Part of a small language model's weights.
Size: width 256, MLP 1024 ReLU, 10.2M parameters.
Each number is 500 + 40 x the weight over its row's rms, rounded and kept within 0 to 999. Layers, rows and columns count from 0. Numbers have three digits each. The size before them is the row's rms in percent of the matrix's.

# layer 5 MLP up, 1024x256, rms 0.111, rows 401-426, columns 0-255
096:520436510532545475519461529532460512426483555522469479517505533487425475552479552453507467544500553481515426525495498473472520496521505536527519503518612517520453499509498503428520457543476443528526500489449549490445460569519487469422506496507454459496524497469500480573480508516446514599453543533447532471536506532420517419488487513534498551499461450451417496544496486500568510541607450483530492517455439523575487517453471480463577530522530516513525448524493489440459509439534488461521468517445492548452449484546573471346418488514502484512498558492461469499535435442534521500518525546510505498560463416495515506454548475472465535474564470510493503514515490554531583442520596479480437517430489457505400542502508509470561506478498543453441491561484491529498493502530534
101:461521495520511512456505435487535498485537545533388500476488468479411527476456561392514457496540444541532500570509559550499479468507468529535484543575501579540502527492544468435518484517512528545459432439458492511456530464514494483558479523515452480498525477480519472435453502418513518506526585492455509446437537495485525505593472455508440490494481523516548526531498466523463505538486529524508482454491418623450475408542464450518505537435553523511474567533465522534578553470492502452530488501469536539513570519524492514477498514527539550478559534499525543560458495420527479495483503499465459448517532571433483465470581482526505500513557496509516501477525497514562420498460502511508502465485592445504433453433510596473508511455465571522468481553551457487474463420503497
099:603447502530493485455491481488484504476460484523494566474511472485580453501458479477485481433586515441512490494558504580538451480564452480476541506573552398502511490483578536543497449503472461492496486509518523496392482487505518562488463480576428522521547456540447543490497517514542484475522573497529519495506524469387461473534447536475476508481519467515463472469515568513506491440559487542505510559423532436451478523489420516519503473498490486407513484509509511478577532574574544476533493500458489472549541531530515486474527472525453538485524527530502396502497477540537452538518486531523445544542536467462454521576475536403520493535521528465466559472530463545480423543529478576566526527488429431559484531532490532440512484534471505544564478436564475474440469495484492
106:492429430488445522483487397524468489508480479570539462469511500512502551549503467482521514460460521482483467550476590470496629520502436525503489537503444496537453577502514477504515448503467416554527392512472515548496481513466446532519495411534508459500569503505456496484429485549526467496478512489451532535483456530498544571429497493532497502441464578522483491541467536506500514549434519467480473540514426544481490467510494496469500481507526508576581476527610416523437499532494448528456522492542468566525510457489472525536472478429573461518494517561488441484494419510491484493494496595539456465506513514441407477601553508482540507504409468532529438461513539513495489500549511478519466451467421522505528497466440537553499555473565510492503467489467473509470530488432480
091:509484564543498430532524512532502491483461537606440509502531503545479415543437503488441489499465509558620520488534534498491469511514439514560520526499507475453517470482517497485458494483491558571488461517470498470528467505489538472484499509453480485516570567508473572460504515441505510477530486500465437514475515485408489540535461494565458509489478463430511475504553434500479502504520491399473544586534524468478485528571450480526383523455516502465552484468556478499478514498539467545429493482543553486440475512535635505541541549496451457574526467503457500502538448497451400464497473478473538502441501526440530552543465558550463483530435584466491426501475444572493483486513541436433476542524512519545498537516440484467465512422502528555465519518472449440491487473508554
099:508497580413525502535450477523413569473564474423508526519564504511474469475486505555481472524499492473490546476477491484555539452443500482567511473554557469542437544482454490471513505512527509506585516486456489484460392493439482462540535484520508530544475566506464598508456520458450489478440511449517604532499596568504517522497541542442581450492457478496512492477474467509499475542596492459471486424483454433558493441576477470520469527498479530530568454514542524500542535483522434480472541475466536436483420518489541478600515482550530432540443527471506518515460535493477484465490463521498541542419494443477508466495514457563454518530512511479578531508568568497534494483463481500490530520460558508503445508518487536483460377448475519515502495532480532461497563526524471
102:486544533473562456544489500525541487384472454450495510462427461474518465494469483452488479445463493527535505542490534544563534449484419371460487486502431507582503486557426525519518531544559519517433504551533551500575512470561470569501506456503522471538540572508468510445540454529498470507494510440494518516507492500457514490584473490458460481540470518486462492519504446441551468470487498513554447541547424544475529463538492508556531439401481480485489568507525514491507527522436526493539466483496563495505466475473489519440477573487516596496444553454489507497577535454427492476427576512485429487519534526473536475525605510525488516456549472494485526454548513474530505434493510489482540449477467520515530535506489547517529421473546474537449488487470538560506486507369505
102:529451508512581500479498437504499526437459410424464544489444453503546515489475547530534487503479482459562462502489468483471525489516580541517490487519461476498506475502501524541519465546546475515517451512505495516524450509537466571400504455461521539540537502570543531475515503482386526537487460478356528539458476581532579509569469542545503465440517513448477524479473445511478519500463516490479491603498494540406575484513519499486508477509486546502402603497553468567445467520487514525542494515511522508507456505480484513549516424586501470450527451507497456457513570487559471466388499509528529481479504465486471445537585539436474540543525490495510544476508460565475521548443556531552505475499542525460468454494455482493526476489517489452464546517592477461534464546486538
096:544480467464510497458447439533520522472509528472543514549514489583509451450568511462492499556388483485491564534502482495496466567489514482469494571519604462418447529647414509564451506474398508505527479405531518506484488499483438480474571435532481505472492574491491509503459432485491598487453498446439434521481526492479497469551491522477446510455490503482466525494525450475477542527485499482466512460483571506546445495542497528476523505431534471482547602497486442499532540497530522464522552470536505506470451454491499520545506469460498521544454479542519459493483498596531524510510452470456453450544514455545442488454488506460466470430479437524553551405459497556498570497550421489486548557477488465474462441537529499534540471443494511508546540485465519493495512492484462
095:546502530510543566473476511522495506413516448493457474493446439508452453471506465517481483456472523506482528560505485525470473512466531468519466536486531436433521457504447505464532505512565530529483533529404487481501503530523565447490547479521504550561531547469475612432481500478463483506509568515487462504449487482493507577469550502508486528460472484545488468478502393557435490496494491539469469509549514483533494502605471471542485490451521483508435504569524449530491499530498517538518495514495461492602542388564491533527550525485482501460451519440504477513501502520486508393549533560463552559514505504518468515478595495506580534541473512550502479563514435526535418448461486544582510433617456441466488483469482403468488501512478472438475506462447429568490573475483502
098:451463517401524521519522522529546494475419486540520474528494436485482471482449422485429482499490580523507460467492492537506607482468562558527504470544612506466486493471494480504506493503490538489535564519482573490538504569519546559458561513479513499504485468435514533480547517494489478464509559548406493463523485555415554467453532580564478535490544504565502519512563477521512475501530514554461486438528488516486461536491512462436489503477456413450511527479524472540517417424427546444522486461526463567512461476508473498508509448583499488524383448570581560542479546450521524553554425445478389523473512551475524516524520446509474557485572470513521463502475475519564505512495473453521489474499477470527554503519452498462542518523527530468522557538546531498473529472473484
098:458450480465466574494520437535436489481427552549542427478500547489524557592496500470568512503476539495513498512516538443471537522485463494460465509473464480478455495496493530502484487520502468449563487546443607535480463541468469499468535516455399542509517480496484512470437487527493469534485525446498456453498482471491493565481506520470576568540507505571468506451496431443512483534490506518462495531454531447463459534482511458486488546439493449565460507541470546536500524508529574477512534513572463581516548488445440488463532506419515428449509541477487462527458535445497447504489482513476575495554420532531584534507529535543513522439596541523522512523554486560438483485569582422506431536527572467519540477473470529495495577484475563441486450554462455519510519580458526
099:543494535470471484455496443493539484469478476589550462506454503477473492482492472486491526549529526496462447458444441473477610467502518496552536537526457532438441563522561439477520526424475515462535523493493431472518475435487483533472560477508474518539496482414492452461519523513519469469513532518460512569469490518422472520480486529490557483500567559493501480535519492453496433523532468534578476499550425424507500516374451503485515468507486492409476470513450476517480593529484505507549581500496513500528504430540462465510574519552549504458468535484528583472560535528540460494495506506485456538522516518525567543453525462541488506552446546523530469515454475462533478499488553426511505534491447440540541509505578564505568565508532485535357494489530450552483507505539596
094:478542539412471457578537496485483547468488484494494480471408537492484495499563512593436508520529522480490494465468496488516484507395540472507480473492477430523493521519527520495615525461469455558445558453473539452452504490504515436548551497497504490541492451417587533492511480527482475501482450453525503428586416558521489469483581506542480497537463571526489486516484503548419525488479529484586566518491450491506493468418463483484532501462429485469447542471489490491485563447545566451523556484517534483481478442456493531529486561510500511536609476536470475495499493497444426467606520522451533554473532500473455436482496494500494495496456483457603474468463460505511431529492511519597491526478554473485502512502540496555549476509484597476465519544508514471543414481500491
098:397499527526501509475534503486457437448472484536480387535459475514495431521461433432546472526480470586516468529546483486519556500501435505524528536502476509494558511540436447531560489453468530442448549517489563528494533479505501454551505487474479458536524477421499479433541503511524510457534502500535539538559531547488494623476480533519543548487433471519473615493490496502501525494474474474507476459538472567476513482521417488490523541454486483499522470513524496499490562507597487552456533473525575579505496515473528539502463499604490468490479398525530520481477538432494497450471460518453483468543468384488495528453544472526453468473539448541505530542468433576528530518523468483519510456448473521517452523487521516566453441559487534426478552528385531456509473471516525
094:475488440471469539577541519487435414540422467519563490504552515437550487467488444512472438510420536482596513513510517540570470493544503480531525554530560501429466539527531503467497494516526445562519477471491516505498478528480509546486465487564527526513543445530500437512475521521488469428438457524499532528553476501465498464555453549453474481486489500546512538576505459515490479443484480532521423519512618487524559481438433564486468577516525492512517406530547564504486420479508533523457522554499457479444468521531540483488483486519559535605446482540465519483490489545429476490583501522521525529494468493529462455513479506493508551491500493452511461465444469543465518457431534415516531451566446553448588504458444522484525457519511379545517535540497528511468505496429497
108:534542568532464502538496475563538469448495554488513573441505522479497493552476497401544508469411417565503545580531505509555468544414477474467414494492500508503495459541507456471510476458498497495435476521470511480482482440564475508495474482431524406472472560448490526579412464508508506507489553555464600506509541520552519494515554420499484485544490445519501514460519459501563509547502532506466524454455536437494428476462458572445548474525536556499529461456524475507506463551500481543537440472561529448485494430526497499428485551461465550531485519534469498498500471492457592548484540488520521531488510478516490528512451584473472512507549537504598501521553481571449483529528507490552433465435491434511448470483505560507524522511525573567518487512539422538443503459486539
101:509478470506483397476483476537507455487477490559524533518433466465508551538514521491465452542467550486521505479500515589496526491459509516477597558537439524466530457483522477551552526464431574513486495609525469458524500489496523520525569507519495518529533538412505540524447495488424506502511514452564556481489493537543539459576461462510495448542433506529441577438471556470477459495552531515506551480538485469555511479449420472420454526472497535443562525528505510537478472494464500519527463477461517480496544488459459442496510590470505595486494468563530515427541548354417467532542442439472518446552419522482523528536484451505536516511465450564526534460561537544496460454512438532495494553529502457473527435488526526454508493466461475541482494528512473450485466498469455
104:572483524537525463489499463515550523522545472521498458422442418478512480471526482523483514530524488479489544508517599510474508503504529449490525534488481487469500514550526520477521472484469483509506423487511473514487468481462531580441416541515632519504453521521457521517448539463497471547553570497480521482519508432547535517529490482475513503511508502482423431419450557491410470500534411498512514457521416529420553464516505521446476437516489528521501485557575491496525460540454524465475525574494503500569512472507595453521527535386494526441509473482485517621486465469500489497491511479582534540540559480514444481505544517501467530501533464470541486539508404538489482466409546454550475492570504549521487467472497547536457472528469549556395531450471457426536460499505484
104:533443423531473575507552503516556522495541490535510525526419472582463479500592520540456507490515486537558460508543461466485513465505399520488406500494561530547520433496414460482541532507534470450473510502509489503391512488506539505445555504514564516479464494507487442526467515589470504466504448510466449488430558537438444516514515497492506509478464514553543457482505572452492504469480593525474502557537485513551437546547591592435596567446512545467487439492469478571387445442474500490483482495474413487463447487536502519479509526533514529533537470471469520519504574512479505476533488447502492444477509500469470525493464575522497555488539469441429530461493515516473473491500494525515511530611530518523545502466513498461504585485484503563475484493472505512488551467559516
099:523439559536561479517497500454545499531514481492507554465534425509538528516468518489484532483482532510498498526476451502406473514465509559413492500431546595503532491578483491519471535432502444471485512476521468471440516475486517440472521463555566435535567470476488477533489458513542509469512522578502564526534587492474475488521497564491505504562464432540543461522517470449473545476460498509522488505463471505483540505499502553418532512532441500518487472429543496512538497562487496538483523442507522463527523448589478517519481472502439508523520478533477435469509470453513502468540550534530503426438472481490536539450483578496496491458546507454506553539469516521526468502479624591498513504559492459453502555555493533396491517494494419534539478598410621533515488481542609
094:461536505526507509452512528420571565525590505490516550465504572503556520560438526508534447503468471497500453484487555507520432540451531490452448509493501459502433465466486588470538500500470463512510421456511544482487498542462441544540501457567525554522469480465419464538508506523468517527504498567600550504461481436447524543586538503539484509493516468545517478560438537587520459456544512516490487491531533525411501516470535504448535534492492449532521520494494478499476449493513493524553422431489518517554397468550494455455512513502396546536527536444459552515515492577509478474508578581528514464499441520507469513495515557496457583502542496471509517447467468527547505490608507553501470531480479570494515494552446450485453477487499531543480493483446435570517443577483480
104:459531478474488555447568493526474550510521436518451505544471475483578516531541503474572497580433505579524426510487507495472453445470499461515498473477502474455543450489522546490515545476487509496512562478503540541534508517496390473523498473436517535503525519456497451478510558546491440446463562523540439522469481459498519448542427479479461509485466502586511554520531506461486532450494462417601429508491498512472484478486515566504487520474529504480552497442554521503531554526498460533412532513476487413515538452481520457465494391488498425479505524446479491511458473454496513464548553538540483398521458495541490544485502539520472571527510520399533493475456515489584443471506509543472474458500478454492506461522493540464421447533525504486407484587483621438474482466547528
100:536483501448525466540504506476451485476470466496424561548551467487521515503578525484503487544469577522461479541431505548513562488509407513554520446508498407498399447524527551511467481457465446511471496550494561525435481482513483457461644460448463545493505541472517441509495447559506507501485471457475523587495534557529538506463566526496487470541461479483438474470447478504504489421530570481490517501516465461461566459507548504455514594492469540467557493460496383537437491548541503494549505488462550447579555558503519518553512464425513572412483476508485487467489518510560454551515517478543545526443508443455504532515491439478503598465449440541495508545499481473486553506480525461541543550515468486507496457519504478436501519530463519506483515529428502478503468475437494
099:439523483539514446538514522484494504533472494459495505456543566545476616513509444508467501488473524503582484479535527496463530557469507494555481497519451504491498530476485555512497512583448539505510470456523527499548477466546456486514456476538471402492539450492519500564419491490431515402507539550471507527598531526548460514455498463500556524422487525521544456532454470534464554553467563479492492535524541497523503504546502511508464431503458525445499488497496542494472479491480444534464528508424499530557589517541533503528481525494513533570448550487521408589490474523511526458562445450392441510434545522469500485570486515426527470468498543524468531427489545477452517504570536477480444458465445480476588555493487495487555456566471477492515554463492513470494421483498626
094:418502550442547440478515441520444440487608510538525471525454524443450537614453466495529511445471489495484508439507482487571511491470479510481400511519477524542456481550502532525470544492420553407481569519479528451468541532488440507529539508465529539524509492535478490502444563458484438452546514511535530520561542516497524486484488532517546576484629431515513531493470503529517478477493528490603452518472525486564521516449468494509520483523529551508493588443439477485522455441503486485452461541489502519473474500489413496488503527395492509453583420529512503461546482539474500523512528453447557558473382546519507545520461448566464451499447483495500446476463551537554518442493496485501498486514525512506455463437530485594491447483528541532464493490509506512542517498499518